Part of a small language model's weights.
Architecture: untied embeddings, normalized queries and keys.
Training: a variant of Adam for these matrices, 138M tokens, 4261 steps.
Each number is 128 + 24 x the weight over the matrix's rms, rounded and kept within 0 to 255. Layers, rows and columns count from 0. Numbers have three digits each.

# q: layer 4 attention query, 256x128, rms 0.0667, rows 129-159,161-191, columns 0-127
# k: layer 4 attention key, 128x128, rms 0.0591, rows 65-95, columns 0-127
# v: layer 4 attention value, 128x128, rms 0.065, rows 64-67, columns 0-127
# o: layer 4 attention output (transposed), 256x128, rms 0.0627, rows 128-131,160-163, columns 0-127
q129:141134128128165123134152109130111135125125159124106147146133129127121124120130141132118129142126134122125125132124129113138127130122149139134144134116121134132122138132125121136130111117143139136132126130142122126132130131144136150123133135110128118118122125118121117133130145102140138121123129136120138139122139126115126125116133129145133122114140132133115143112128141112111122125127
q161:145088092142150142133129140118112149124144146107103148120149117133135163115123127109129130124146166152137127183180111120163132118138100152093122149199054114139109143101167135109179120110096129062102145135161103134134124079125162120130106137106081130132150144130166146110095110108100129133128137149134119099124160103129104108120124134099123151199102146172137114119134100165137115146136
k65:136101166101124159107138122172119122167115178142116112102121116141128161116124123105133118130097146112131119068130120108085090122099114130148097117076117081132120107155130158125097131135115083139164135104095155122125080121154109155136141096112146125150121139126148129078147148139125149114151116110121096086147139124120147142144137123134128172096132114115173165139158129091118125118084
q130:139139120113151150116148108133120138113147152138123143118135133118140148138124128149130127140146105135132133147116141132119122109125156136126132120139115144135145141137133114134136121138153148129115133137143110126145142123143129139129150150128126119142136123149115104145129154101137133115127142126127132134128137154127128118127164124136155120122138132149123119114131122095112153130139
q162:125117122095162124068122066108097113118141189154157135113110151112149123098125092129100117165159142107126158122121158130117139091157144156082135142140095114148108130131130115120167110124153119070097163143145109141128128095156135154127149150128093130155157105136149104117147156154132131099127123150149100133121152134147124138136106137125144117159092147134132112107129112122134144071168
k66:118130097142137120123142108105154119134095116087109133186151145118097162134138149128111108136120092129126088100146129149133163114088133167132139104142151143128115103131118124084097118139124142123125103127102114121126142103117155165134136143127132132087150117134135142113126106134130129157104142148164108128115104135121146127104132096156136140134099129102123142137120170119113126149128
q131:143111127115138138102156104116111128132145147141101127125146147128155129161140112151122132147132118110138158147134146126123103125124149128130151105156107133138110153139162103130154111137171155142116127136167128126111121131138138130115126133139119146158148120141116120139121136114140127126127139115116128134112148167123111111117150141110146108127134131142113132094173105104110131137139
q163:119135123109101109089110141146101119160075149162126126171147144128156134111144120118135133112139147099099134103111140128102140114139139112114113120122136132122100121135095136137142145136145129152138101104129103151134131127119144140130162130148114113128103088144152165106146141127127157084150109135117133100150116141097136135139146133114151105123112092120148128114130145110126117104143
k67:134145151126137126135090120153159129144151159144153180165087088134093119120106169156123153135138089171084091065121134125062147154147133068160135147109095080125118109198096178133120089101115132130136098124092119131156107111132133151167134085132164089142105120131136122071161107100160117141133112123119107164156141112091145131161175149138129102131118090128094131114088129083146110130092
q132:129160122111131128106128107132119150132121126128146159149151129106122137171166137132118121140149085128136118120117163104092138141112155142130110085140141128128112134131105107120155112165142122119111137138124109140152141123172147140134139149132096096116138115154103114122122122084151135131127119144146162123093131156132120129110152113142143098122140130114138077118139150116084115096152
q164:135125109147119133083136099102105147104159136137163110118129186111143107189143123154119100159122117123131121117123157129152139125146139162107146107134116132113126117139138117148144128124122156146104155148143133137119122109158113128113145156119104109142170118093112122131134164169119100095093113114136138149092142115141121135100136126124134137142113142134094115105120115130136147119135
k68:092095104121119103126143098053129156089127128104086116135143132072138180114162115149125139155132111128149149141125125111134130113104129164123136102140117158101138147132118099122141129150189113119075151167104071117096163114163147141127137140179132117085127113149125138126107112101097131141095183158157118151110145168104148164044129098150188100124121150113117111097140130106093118111150
q133:130144096134150129110158103127127142090147171091138121123151142118131137162115127105133106128174139112163144160134148127170142130094152155115131123147118162114135158089141078137146136149124160134085166134156114128122119136128144128078140128108090163128174148176146123132119188152142137154088145152144115082112135104143107128114150127122143165150184153146164131114159137137094125149156
q165:132148075101132138134160131110105105121115138102126108104132179121115151190120097102103108150130128138154135143136167141156128106124120163089111110158107149105124164094144087132153130163140128127120180142133128116113123154166149123094150141149084168156152160139140149112131158103129118162133160155135172113092122117124110150134151137119134139165132151137178136092154096139128128103172
k69:088143110102122151109122090115096155061148132107143185128139160093176183154122104142128116170122083056125180117110161115136129115141112136133109132095129169131159154101121131126137119168186190118129137165129093144096166116149122112117184179165092121115145150154151160147108171125160124147124136180163132132088135145159118152100116070144140111124118144140130123123115151099091119139167
q134:125131100140080099066125079096116135128107114124147157123148153128144139156166106177134102113158089102140148133104146163099124135083128131130113095125130169095138193138121124111108085149153144143120122148133096124081146149118155089124167145172143094125143102116117139105098152102067135146064130128127119177113083213069180118130142074139186067134094128141134126136153100096083138094146
q166:115091112062121153126138120081126157118124132135100097139154152105150125166108145116127115151116080113135171129105123140079097141145137179136127104124152159134159094114106122088142118170126137105118129178146121108066178119128140122089125173181122102152160130182127132091082124135167116137078175160130144160114107166100147137083142111107138126151062134132135136132081099125130131115139
k70:077094153086079116134127113093078149071139095089086117116153127069123152123102149155125130132185114130162173171120132043131119167099084161120103142145119136140150140079128084117130113138204143109081191157120083145097137170126166103115122146184147083113148146178101144149140126070102116147102166138173131158104132166113129160035141184149207095170081155178126050100145102149153089134105
q135:104104091087128168102138109068106127097172118121120127113136153093136136141134136069121091170145137080122161131130111130153141136128131168088137129116117177153113137103150077132101124184141156136116153166141128081079134154171140108081132151157155137107145142156154172166095142147139103113101152136160146111095133145131104171093110096126161109109087157123159126124149114151106053152181
q167:111112113110128131130143126102108125081144138097129106113129151100130154148128109112126100138137124083135146119107138104133113118105133149096133140140141135137128119096145110108124111159135113119103142167140125086093132136139111099094157151144126149126171133154138116166134148146145094126107143154136147134099105146140117158115154112115156129124100153150151130120132125148107131105156
k71:095148100100125144131131129068089168071137150092118130126135165083154164149090131154129104153126075090177144141134149089085121094083092170131109131140141163142145159099118097110137129149175168124094165200142116131067173164165146123105154182158133122091130154163165149085086138089152090157090165179163139153074134121117118149042118086129168116141110180115142130102111117137128113127177
q136:117103175147168118136153128096125163121144104129108155108110129127128146077089136121134151095099123159159132136155108130135137170147117130097110214165071171150171116093138097139140125101134155105145168175101145087108154147100126128151134163126151102119119156129082122164142102120188122149130135141142098122140103094142140141138114101142127137133089148158126161157117123058148180148137
q168:067165136090118138156163177104088108109104049143121100103117160143088117152086096141103121134113119088150181140131127111145106124130128121145100123094102158115129123062123100137135124110162101131150144136139117100125162154123136121089097143193122123106125167099132119139157077141165081160130112133143072099089089153150137151121125108161162131117079169104149123154151100138173099130167
k72:137129116124155097127157112110105141111106107100139115060168127117173140136141115103158133126135122101172177133097142108097113163106110139119129143115158133104147090129150134127143139151175176115161175176144073128102110123126126133160147167188073112140151133136124108113111136096138092137110150174133137136094138168187164108103088164074154125139070153153109184151086122116114100158186
q137:134122147152116103150132134144146137092125158092160122105155097087130115149125133125139096143168150119148138140134133131133126114109138151114156128124154109138138086091122152113110121127113129130116131114092161103128109166128134106119122126115103146126151153099142129101133150169127091139103159151139124129138136110173169129122116140122113137149168138140096121170113117166106164139090
q169:110141097148133159174105131151129153096162112124094150137141127105114141124149116126143130158140115162159135189116136128150116163121139117151143146140162103147125127125135144140134138145113129147125130138103159113116126157137142113140125139124148139159112124081108144132119119133101132149125156124099119121137095106149144106134103128123112102136150142132120121135115151141143143149101
k73:165180165129125145105147086095135084121170161129147139074112159152179128110119172139165112120109153126127147109106142143124112114139132134105122132117077139134134153106110112141105165155158119131096194152112146112102109135132080133094172141121115157102137160108126144114103178142168133084102165108153068123112098118102117131096102142105124154084059130092162185163143099113121096119141
q138:123083136142125105110133144144181137169134135180117152144091106118096120133158115127111167123095113124071115106156091136123118181159150075126101170165064126153118154161129156121113147125093125152140121088108145136154141095110140147152108066150218120121135070126138149177181133136169159128176143130133146149156160144096109110146135107128113097092136088121114134074116134057123093202122
q170:093123163147140082083110092137143080135113182138145133156137163145123131116074103071137123142132141128158104159148141108130153128119163098113159185108157166152140153114098157158115119205103087164156164108171103095106079115126116140130205145129163127115117082119103146131171119105097112152123137141207129129136110164182135184162155095149152121160081108116112158114113127119087169135155
k74:091186097147097114125125107098085132172119166211164126152179119109119103143146104108128119181143106176137132127090151181118157129145138143163069131136114133092111109124147085074156165121131136114134140118101147178145159087144108121160146139082055087146152172130177135101167130126132175060177090121120107122140134148113156129131115100191101128185082095146152129107115158116099120125111
q139:151138124138123109145105144180153105110116150129157103118137117108103122125157136121132140120161146084098077107131156132153124111123156138111115125103125096128111080127103182114098119095092100077143112080126147123162086137149119138124118112086147141142108151133155153113148124174102145126131136112113123144183124094143122097151116169120145113151192091088120102123140137127130117149086
q171:131156127111160147126145115126104138100143178124111087107134110100127129148122163108162133109169139144138099116124128125121120122122163125107139100141123123123121101140163136108159101105128149089116155105126119137094094139151084103143153147139109154167151122139107129122132137134114133145133140141105136150130138134138167153125161137116115138155123137143104159145092124143090159126104
k75:120171149108128136120128097146174113116152120151156124130125173128133127171132162129114084136081119142124151171094144130160119135183132113124127122120127138140139120153154108136118122126132111142115118140122133100111137120091118140101128103088141140128132140119146134148150168162119113121124134107179129093140137141136121091113130100139123136113145144142166135114129157167160141125174
q140:125129165134135118124162109108136098127149112142120090132067123123113076104118167118123108106118150138113130142127090098137100119132164176136092209114115093164157074103137111128113124114148133128120124177118143106097118128073120166124142122132146147124136140107121174140146139181156114113101142110150126141143114108133157155098130174136127167116093151111129136164096091141162144145138
q172:118130135150134134157152143129134117133163088103137129110131103164118121094085113137093130133110154119161104150143113082171082176138136118127115177145139098109156137069162104175100133122164145148095137143146111121118140145118120098116173137156147086123107113158108113122141094195141120146126161111113141124155142143158155132125134134139143130094117155136128103159152139151132113131139
k76:197114081111145104143164114125105118081121110113102110112103126114170123146104132132166095140086130140140190156171172129156117099151115099159122122141126117160149092145154096082157141116142123168125148131095142112154094096100137138129128092128143199138107120128179121101076112138194131172117113110172122147109103125128120148146131109123152161109111147134110117139147080099145135122128
q141:158134148122168117111118096130155129150131128169123078148167114127133060107133125087122140187134155126138104124093133165105106170141173120112149133109127136107160122102112119138117158109127093125152181131160118109088111134187110141135162136149156138139160118140166107126137162106135086089120133139136107136119144139121092125122146094120149146147083120118123171129118145109117126101124
q173:133126126163154115103135104157153119154156146134121104115127133116082112165114088142135096161173137154143106124124123132120125123144161139072105143141103150139128116130124140126156131090125127111111135120141115088116082094171096124128114133121139161108139123107129103155131136149106128115145094140121117148138127123160126108140131136132110126145123095131111096127093117135108153102091
k77:136199142152112144135170142129129174136143132158137150112129136131152145132088181133158114150089136123156146136145147125109171091154079110172122119080100113166122161163150118143125160131084114158178114091095066125145119108140119148148118083110137100118098138136158135112144132117117170111141128116112092094124177137103133133165172088136117161136125125154151162104153172065098163144150
q142:128171164098128127131122136095148091114153112120117184136086105144088141124124165123129118100104127125107123127118095095124129140110145138118097125135113139119175081105119143121090162102112139138160142133119129103122153132118121133123121122134116109098082139129128144120125105135183135128136137129155112120133168096168109130110133123143137137111101164152121078120121130153168111134137
q174:117122149132108144135151139095120134108166079104096123095133107139086106119062112174119141106116115148126131112111105126162117120139126130120140139080093121092139125084181099113131099128145124153170137102134137101140131074124143132140098113124131090114113177150144083169123098147158145160141135125101121097116129079132098103124149134115150156113156138153119151125155148110137145126140
k78:146109155116165123119150162137123093106106153108121110122110128129162113170126120137093110135121150122131155153142158131141136088125115126108129141122128112135127116088162100124105133108137141145117144159152081094103135116123152091110154141166096163132144135101149147146082142153140129148109123165115124117129106113118096143106106098148151120121129163108117134143133136148138135156152
q143:146147117144099116180101162191127104128129121081116122139175097131102136145170168133143155106174140129135086131153112089130178108074130130128143039127168113125070099145134170091142128122098134101125099076108095159172111122133151126143080120083103157150141143105132084102098099130112149201181115149095154118156165084120111113147122170137084113122208128118110094108140131151130141120090
q175:112150144130091145144163135115161134125138090105107142117140101146126118162148140130116119098135137139147143183093144107155119177111108118125146118129158127100134150113127141135153169146118147148149157111119140140119106109126142130144097138134079137136130120163128115120082098094170114147154141131114076113101059121140130140104173133141131173152143147153158114124125088151114155084116
k79:118145137112151140096155122092114105115116177147173093103126122092151102107124129110154121150139133108102145110127168114121150146133105155108135149107142136112140153116120121160094155169150124097147131121132152140116135139150096125109153132128129137144146121126112127179104148158105119103110100140149109112095114136133141139140130103128155104110086151119107119161148132139111124127173
q144:151149130141154135132121124136120126132138138133122123130133134123145133132125124126138120134137125114142124128122137124123146132114140122134131129118116134133134136129133132123126131133129129119140129124127136129126128138133129153133131128121134134120114144147126132120125120116118124124135118134134128122120138108123130124135112107137128129128134129124130132115128140113127127124124
q176:132115109130123144089118111132142153129150150143136121155117110122125147132151124128129128125134162097145127137156106147132153105168142124112124139122105104122129143149107145142148139139126137113115118123130090152120108082126140114138115131104102147116143107132170132130107149111118133109132140120123113114127147109116123134119118141122126142132132140114139115129135147147107112114125
k80:142120138115122140161100151179099126154108138124151151132119113130125130118131156123109174113112114125110122093155112097102157139144116102152127073130170114111098116155124143103133084127100132122122108090086151148146121099140158163145158116104140163159104150141130147123132107145113152145149117096132155134188128133125122134150135129162107100155149097098152131118123171133128153165073
q145:125145123145123142111139125131144128120136147124133150124143128119153136128142118142126105145148100126139104130137134113126145129127133120125132140122133115157142144124124133099132138135121134132119121113122137125148113124127145140129126132123127121113118125152126121113130109127141131141121135144131131111113105107118140132139124124142128140123136123131120116111095139135142093107137
q177:115139114118127106098087108105101109101149161122126142099109140105117112131136107176145108146118090141157142154107118122132105172129121165119127128161146119134200119087126112144126115102119120127141119184099151097080154163102163110134110138138105099105169147084146138146110141117142105160078155143107141153110094114138145135111114102144162113120113180150098122165082104166155106081148
k81:132114127114121185124147104104140171078133124119104110110154125084160178140150112116132094135121132109164151154126142147147122118137109158120103095132097167150147137096161119099126148136139122107137151152127121104097170112123122126134138157141101145139122153162147156141085146143153133139114134151152137098098125142134114133062092102146131152129128123139138140120168130092126130136153
q146:123141127136128123098126106138133139131136093125151139128146135135118122129129098147126096144146117116135096128121147145097147141125140113125120127113122111137129134110119128103108146139110141115111121128103141130135111133146126112125141135131114123130136115130116133113089106130135125116107127134142116118117092108118153136122130130115126112115144132119135102124116154159135089108140
q178:145153108132105102108142114116140118083155131110138138114114144102123121160160133153149085165119136129145116153123152153150109136132132168114142113135133136126170108122130114142083138141145151160148147181116112100103102158128093080138121150144150146101128138107119115161089148101143095114095133136131152163078117131143132148102124097140150114124137132133105106171108114137109149110145
k82:114116106122114142120143097076127167085154138117121107117170121069108155163153074129157111168153119126152166159103159146158148103175145154105097109151127194126144141114141092100144146131168121072118184206137092101091173107126161117118157165163099117116152144121133147113115156144143145127121132160142138118102123143134127150049112122146134105152136160153148103139098117142106116115153
q147:151147125145141129109142102143146147084139124098148135132132140114130142142139128136110105141143124109144098130110166125127158121117175141122140121115135134133137125112114120103129140112121118095118147129100140103112124120161138106121143151110113154120146129136128125119099139128107129126117133140146106131118105113130143132119129114122116131150132141116118110123135144153099101096145
q179:126117101138142134064151079121136115119147128145152123109145180099139116165127134119121085190121149119176127114107171149136114119131152174108128113118116132119122125116138101089145152125140154125117152163150158112083118113140106114126184151110139141138148118108133110150103149134102132092094148157135132152119132139150122132114147101098118138151122140131106125113136125105092138126153
k83:126100102121085128120133092102098143067153119099117112135152130071147151170103100148148117152124088109126163134150140098132147122111119173138105102138146177137112148111139106097159112123148112101114140148111082118110168113151158148106118163160134103117132135175120208148118125121130123159118152138159134159124134150109144175080095101131164094156123147149128092075181127079131106094155
q148:123144134114109129179113158129138105127114126119144129085140090115110126100088106137163126106106136134111096136154108158109128124106111116148102133112136119149107122112124158126112136117097116105135091094109161117145098151098126138128131121117114106118121137124135111120159119141138133136157104128125150082156104123130140120147112135129111141123152117129154141137090144163152160135120
q180:124128135123155139161131124136132142093155109117130117114122117122113152130127157140131119107140165071143102141167162145111145133119116107130133167084151111147145143145144128145131123126161131120116102133121121090106102148108117098150112132107141155124102126084100111173106100125152133151136106105100127112115112164103162127129110133136148088105125134111129135167139144116117117087140
k84:112115123101090125090131114092102109132113071115128115110133103134125093127128145110131168122135138143162127142160112128143116152128119154177148146134149094078119126104161101192141154148112159110128142152125121174155147172093098121121125125152141122176142114143077106177130055131144115116123181117124139130112110146139181128120121107092150132119125170123119090114148105150133128148144
q149:109154114113111165131152102111116145132130146137131138108155139103115137138121109128142111150182117123137140140116129107138126112100105152108145129133102150120143127103133089139136159136133187121115150149135097135117149123151145080124104138118104152117141126128130093130091137136132104120120181137150133115105107095132095128121099155122126124127123156116161123150147098099101116112169
q181:104126094128117106140170127125092123119128123109154132129110144126143111121110130113133125140141125087131127160106145142177121107122111140114140174140130119123135132118111109172101122118164151156117141166157138151093140142132123123104161142130126127130142145135121135162138142131117131104101167124151110101098129122139101133110096129137142110105114164126118116152136127161146094134164
k85:132104124131120125121116096098122153136139122111115090168121128133138109103140146109104113141136093110143131110111157109124144123119124143155136091131140136119126156148093111127145155179133123131101123149115109137096140135164119128132137129132127139132135122118131141113110116114148130127132132157132142168102124136147117157149143137124150112131165131101123116109129113120120152141123
q150:099134117125081131180094180154162112092085129099137133116127103104109120179076145144153122110171131107150129134172122085164133115085130120146091100126160124162104120117133145141114113153091139151116110096127149158134124155110116130126099133106108138121141149087144120127131098185132155178163143141121139107131138105177115137145131155120109137137200135122150123161135137181123145140129
q182:141163105130141098149134161118139144138105116123132183151131106121136137130117140131145145095111130131128131120169131095137115117092110122167157147124171097139139144103106146136066148160114106150115100103126159151130134145134099127112118142106126155106119143157113122124131102116132122160115162122118150122141091120124115115104100128155102145116148137088119114114179141160129105125115
k86:136126129133148131097096137164147127137112122139138155105127157134133090130146159150117140128120124127102099136130102131122109114091130112101131118127171140144153084131085177125146144162114141142156128103119180144130101134116109129177088107110121153155143135117106139160135134111142117109138109094142116168143141112134097112160134118120107104131135112090135125128105088173111151107096
q151:091131084135123133133122129118079123119131110111123170140156141092120133179128139124166107129127110104148115106123123089184116108095111135141111098136103135139128108128134076092106129155145124110115152149124108140108128113145139098124138140153125122113153123135136132110092135109102105145121155165145143156143139121124132123110107128114164117123121139112129133114132133078158100115150
q183:128146144147129108160146117119099122120116122097142127119120162074119082167098130207131137150159101097148136148097133093134098126097127151123122179129112108134160108084147117134138124119165166164103149184134136096139154113133126127129122152159058089123184145089111123155139095144133102155100140140119114173097127186163135167107126129134146113131108155115095112111142100114135139110151
k87:154110143134122121147082139145160157137146132143113149149114112122123143099124156094144120126130120128120083104108133110094144126099113107128149126103148140154150117171150148112114122159116128161138083120095144134141137133124106135156114132136131136137113135114127129082122097126123137118124108131128119141132146112111123116125128144130107102102118091105114130146107138101129124147093
q152:134063127146118074138145162135119133105116069097141154135115115167129174098202176125169143091130120141083131137146114124170159097148135151099143144131088074130129138126085150125129126104149155081136095118080152148211124116102175139133123124112140119131125086149119158113144132117147152144118152101121171116158127144112172104110126129144110126154141124135116132129157135169150121142147
q184:139150160121103119130105140136121122130150107150098137140136119114091134148139105133090175127130121089111075121114109127123142112103144110127115129133142138110110142158132143135136112137149135120117113142151111117164137163129183117141135111125152121113126121159134159131098121122112133118143112116131143150153175123060106127118137143130169097140181143134151139103176133087090118116121
k88:133110132129148105149105169177150096134115138098131160172108105176122129136159115146125155070113129141054108098144143175099127167118131114128133140107176146135173135177094130090092128131123133138098094118100123129159132140097121139158131151102127124158120153114135151094159106117119150164135116111115124114190085089098134102118136093157103094127132088112122117103089154067130123132123
q153:165108136171140098094094130165097147126131145134128127153101141129146108150196117134132119139124103126099115103115172127073146079095144131121146111107176095113121159148097106074127130139150046098068111117095134130133104104149130118174134126071157178170159129122149159137142208106094153118106138101098157136175139122130135118132129128135128081129150113089091145092096182126081141088122
q185:151118100152155147099122086131154132139149162122140122121118111150118137125155115135133129164151129151123105119161104165109114126181177162123175127172113081168137128166114147097146121090113122123116141141117136139135115105137113122153111133093142176167106131097109124110123107142081141126118128113109149167141154106128150099135141114107125116153139108125078123105141137110109163109132
k89:120122190120136145137140138136088106117180147127135106088162127103121151136158110160117109143103132159137140143101062128106097139132113120169123098113158129105153160106107115134104143159102104078166085119106152135127127108186123124114103134080142097127114167128116109096138104124101141090118136097093055100140098136120144109092129146157110153128148153126147121126141100121146066117081
q154:155116124124131110168122143155154105113142077162137177084112156145137122152138157209157133139082140170173146171178091111200080136169125131171114214163101059185125095123145139111121156132137130124123101132101159131168097113144118132152110125107102128118149139124160117109176160155142185122137163117115161116155155057153150097122097166135070108079170116098110110127091102144149128164119
q186:099147126127118124128105091135101070135124106157126113116125165096146106135071113153152110122130151142141131165107178171069116186135136088126128175100169175127178108077127106164144116184136136211203140133086143092108150193117106167136129146158095146149147120119124130088092145121146112106120103112131091154134105148135166137140156111135127070110094113151141160145114112164135156087155
k90:098146168112141119140106134146166153113149143098170147049090073104149122141114135118155161106087117159114130118116131120186139161174151145097114117176117088113117067109184154094122101084136153118077176136084134132172147138140131106135143125117124096130146145136115116153139119170143108127121120110117153122140123127155141128076083172135122122164107164136103106145099105104131116169102
q155:097161140100134166084142107066119105128148105141170113104107149123153078123111130133107090185122158127149132176113108127187093148139118154102148112154142127104178158099103109196116187104143140120155150176187140117101126132142120095137141143180120157139107090126065129131096075152123100102112104087142098110063092113142124204120151107126130126129110151175126087141164060148149121087165
q187:145098160131110087104114141102090117183097115125128137149170150129115125087095141110123149113113111129128137104137123125096123107168163121126124113103148092094140109137148121116185144120142168107094148118157067137120132122119195074108119107142110104079120155127118113140151160124174112141112157126167132121168139111120103126144160137132147158076127131143129159116145165026151115128116
k91:129120143128139139118123079128091134112148104124115124132098110129140162110165109150105127125106100144120115131142121114117150148106107136089130143140154121155130119133138109152127132087129136097117132159129100144125102089146139132116137123132131146142149132141161137142094106099152124139133131174118131152135136141084121111112082135118121091182123153117119133114163102103128126155167
q156:133145153165151084170103155161164110116142144099128162134116102115103123130133128158140150093132098092140112119160108124139161119106142127169121120133142140143126132135116139112105144080107110136121103093101105096130103123079130150165124140086137123122136136116164137152156119142116124169118110123141148135161175104155147123136080134144100106132159143128085137133131145117158123158109
q188:132122152152134133187120153106127111112136131119147144089153101098129117088088126155132131102131093127152141176137134095143115183111120131149120130116094115103109126096132130134095110121128123143148167132147150110131145126100147152133135156138131108149146150130119121123112084157153125166134146132132091142125113151149123125120096105114119166156083166140116124141116115160138117123134
k92:116137110111127161115133125162116109071132145158143101122131142115151119148107137120114090148139162141152159117081134118128140121149106129079132154122125196111163114081114072139135130117167133110135156144118136115125115129122134108117142151162108140110135134124115085131101129129117095116101131140149117107074129127150117134119098130128135151133095139142146111186144087123111123101162
q157:087095161080142086086175077057166125059161118148159111052133154100126088121073085164145057164103144148181232186095180182161064209161132192119171249139138183120183137055129082128121169138205129126159213239120184004008174190090099103067166183200168106093177157142142160145116158172150064059033182130228071136058098140141157179059054073130209137155001179132172139211068085149113175120189
q189:132116105137187097077106087172124114147137193147144127174097147148100080138161060158123108184168149133138101075162130147131151082105136128113100144140099139179162111165148141147097114100121104141096109139124097124111100098172056114141114092123098168133185123062140095143156152139112119141128099107095116174133168151151137103201129163137118111104131108092086090134085148126110118112135
k93:129152144136107121164098133134076171152101106111100103129140119124102120115127143122144135165093140126141159173106117122136103095166124126179109127137117098123083073082161124104141087124135171122110124114130111137112157138144138120126116138108107154134131159149110115087131156149150116145131136135150133141113146113165109125106105143103105148149135125136134148114125113145135134157112
q158:189047053142098048114137153172131197136124142128100176153197104112113174149191166145119139153163140130131136058131097135132168101130143131126079071126120125133119167172107171110106076136070142142199090120130105149226105093149180151139085116135147120137104085104131113110111086099108153088123158135135085157143179135079137061175167099099144112124157105175177128107163106101125120118110
q190:158103094171107100123116137132126120146124149164138182184110182117127142157168162169143113147085119136106094098152135113141147117083115150111109119118156104139127108177090168139112142155087131168124088120118102107154106112165172099125040100107132151117140132103146136116130137083097155114147138098113123126135146138085118147146134146168110152113176105085134055085128157097145135127099
k94:150188145128149132112088131143142169149124156157126135129107149152087134127158194134156173125110123127075117130090139097139166144158139123109124124116095133152165109134100182090120090154107121161147138130117088113158081114168103163131137111132098164119125106129130122092150131142108137103136140134060105128170146088116132127129155124161097099139130108108132113138106157118174112116072
q159:127101096149122147182126165126114136169164144154060155163135120139094138108082109087117191116109128134107133139199097131125128121151129072157094170149041104148090131119176099128131117142106155124094075089129128153140110081132128131129137086128142144110109147137178115163141177126159160120186123154073161071188171094120057092167158189137078124097185120116175166080087166092143075185133
q191:106099136157108116117090149153087118119118118149137144178112119147136144106143103120100149113114112134103077115167108136099161124126159093160097148119130113113097170145149083140114152097135143111118079124120071125149100108122152068118125092088188127107085142117132140176167159138133101086137121144136097077187121107054064127150114140126113129139166116105163140104161159105147090126120
k95:165151136128138129120129123131135091166116119136141157133126113171140124133131115121110128102126114121122107090115124148088114122140113100144131163117112096103103150165121144154163168129098177105147126122137157156166131093111119091155096124129148161103139141150132127152136132106099115136143121111100127118135173153149104103139133104064104148090146114141132134125134138101139133165118
v64:146163122136084098110126107132156111108128112137116152097133116120113119164109149159084132117122128108110136118132130125176078135102119124137124108120127085156134139141099119113085062124119126103133144103125115174145094145132116134116120113102174116113127115149138080137124119142157150129124131143149164150110183116088107127135125105118122136121119147121125148104166129130153131121128
o128:125124132135113141155107127179128129113111121173146113144105114131142150155180128165149132114122158102157127146123160141118137102139137100144116178146128135161132128135132174134092129109094113121143129117114121149148138126116130110151130127108104137118089145156131144136170121111146127138153085099150125141103122143142157115086081113123124117136144104128142095140136150120106073109092
o160:148127177174130096145151105159119110118133114136132138139098127124110123126138144188087136083119123109137146163087163112111129124135159159149143130127093168141065144105159104145181178126125074154138132125170079130134125116125138134141128122119155111121112142125101119140135133119127111160124107152158184137121138108125173137121142140087096123139083175160138105077123151093129115110160
v65:125123111172148145111137111104131184149138092129167123084142115117136123111147153146148158106137168127125166152127089084167116119153106161134101119122113095130133120102090139132131163130111139122111126130111132127126114106127112149160136142119128158100187149148129134162100177147059137103122138115091132124126148115119131166134115153138120099097141147142109110116159123151135122142146
o129:120115130123136118103120111106115108127127134107089119161138128127100132139091098151119178146158160120138159136142126107112135143140100134130100123149141149124120110124138122155095108144125117109125127128164148139126160153108174110138130135113163123127127131146114138170160108142148125163166145120148099141139119127121123135103136153090110171130139130124141142106137152100153109140127
o161:152090151147138128165134150157101093139142170137112106134108134144138140165100142097082138110119177143167124096154146085156109122147100138119126243154101138168105102123168145140180107140120110094099082116125145115147104117141112131126138088131127097125168125119133122156143136175098113108133089125123126125134159114135114100175145146142122172101112138138114168130156131171152127165113
v66:170160121083162108094153127136125135120144161144123153190121114141112142146135110167155097137129151142100151103130081148140172172087161149143132150140162128141136160127148147096093098163134130122129143124139125096137137147132092140142150147096121110165166100095138154128131117118134158148108118129132131125125133122092137134108115135141147126143143111142119140139153140163112108139141
o130:189156100106128132119111143122121136106146117177101161132105162142124129098122096143111139143117145118127185115156121148128097116112132121158114208104133142119158130132178121134128123137157108158138142153141112094117126050122103117158142102139142080089103118155117116138191147122125096138109095137141161144107160128136123118154118118144111084139093142140116120102116132124142106127111
o162:126112099115183153107099089104111162130165173116103118110134169104119134122158070176150096132109173108133178122125110130136128130156109117170123162088106125131142108122094128105116126098082135097128117127099135131098166077128105122135127129114120137102120105155135133113121142151142082163126158111091126129108117145146131104159083147128159089110147103167141120147070122115137109125095
v67:140134130100109153098165130120091087132101131117131123138132149167132167129127126160124113109126152078122116121124147126094142123140126125141102124109130135087121144140111142115140119147141124094130131126149121095127149146084140143107130138127083131124093154166167174121109099107100121138161131132154097125136153159117177120117173110116149133102156101110150157104159107141117094115149
o131:122124138135117143118123078088103112148088105126104140134135137154119102095145127106123124112123125160128111134109092118123112118158098160154091169105079103148142118160150117141141098123140145141171118145108108146149107097128118145129150148120097090127129106108110129131145092087084122136102119142152148138133140165109087099143130147129162128160090129137139145128121081124162118136129
o163:051115140100122138157116125118167116138140085102089145116108108162113107128130139162138116064090098148073130170127114137142130116116093076160162131136120110098155160152141118146094150150126103163178127157121165136118148152124131114092136121144121090134126119135085136093112093128182158132100141092086113133110110133086148122107102105141156103132102119133134119156144104156140139126130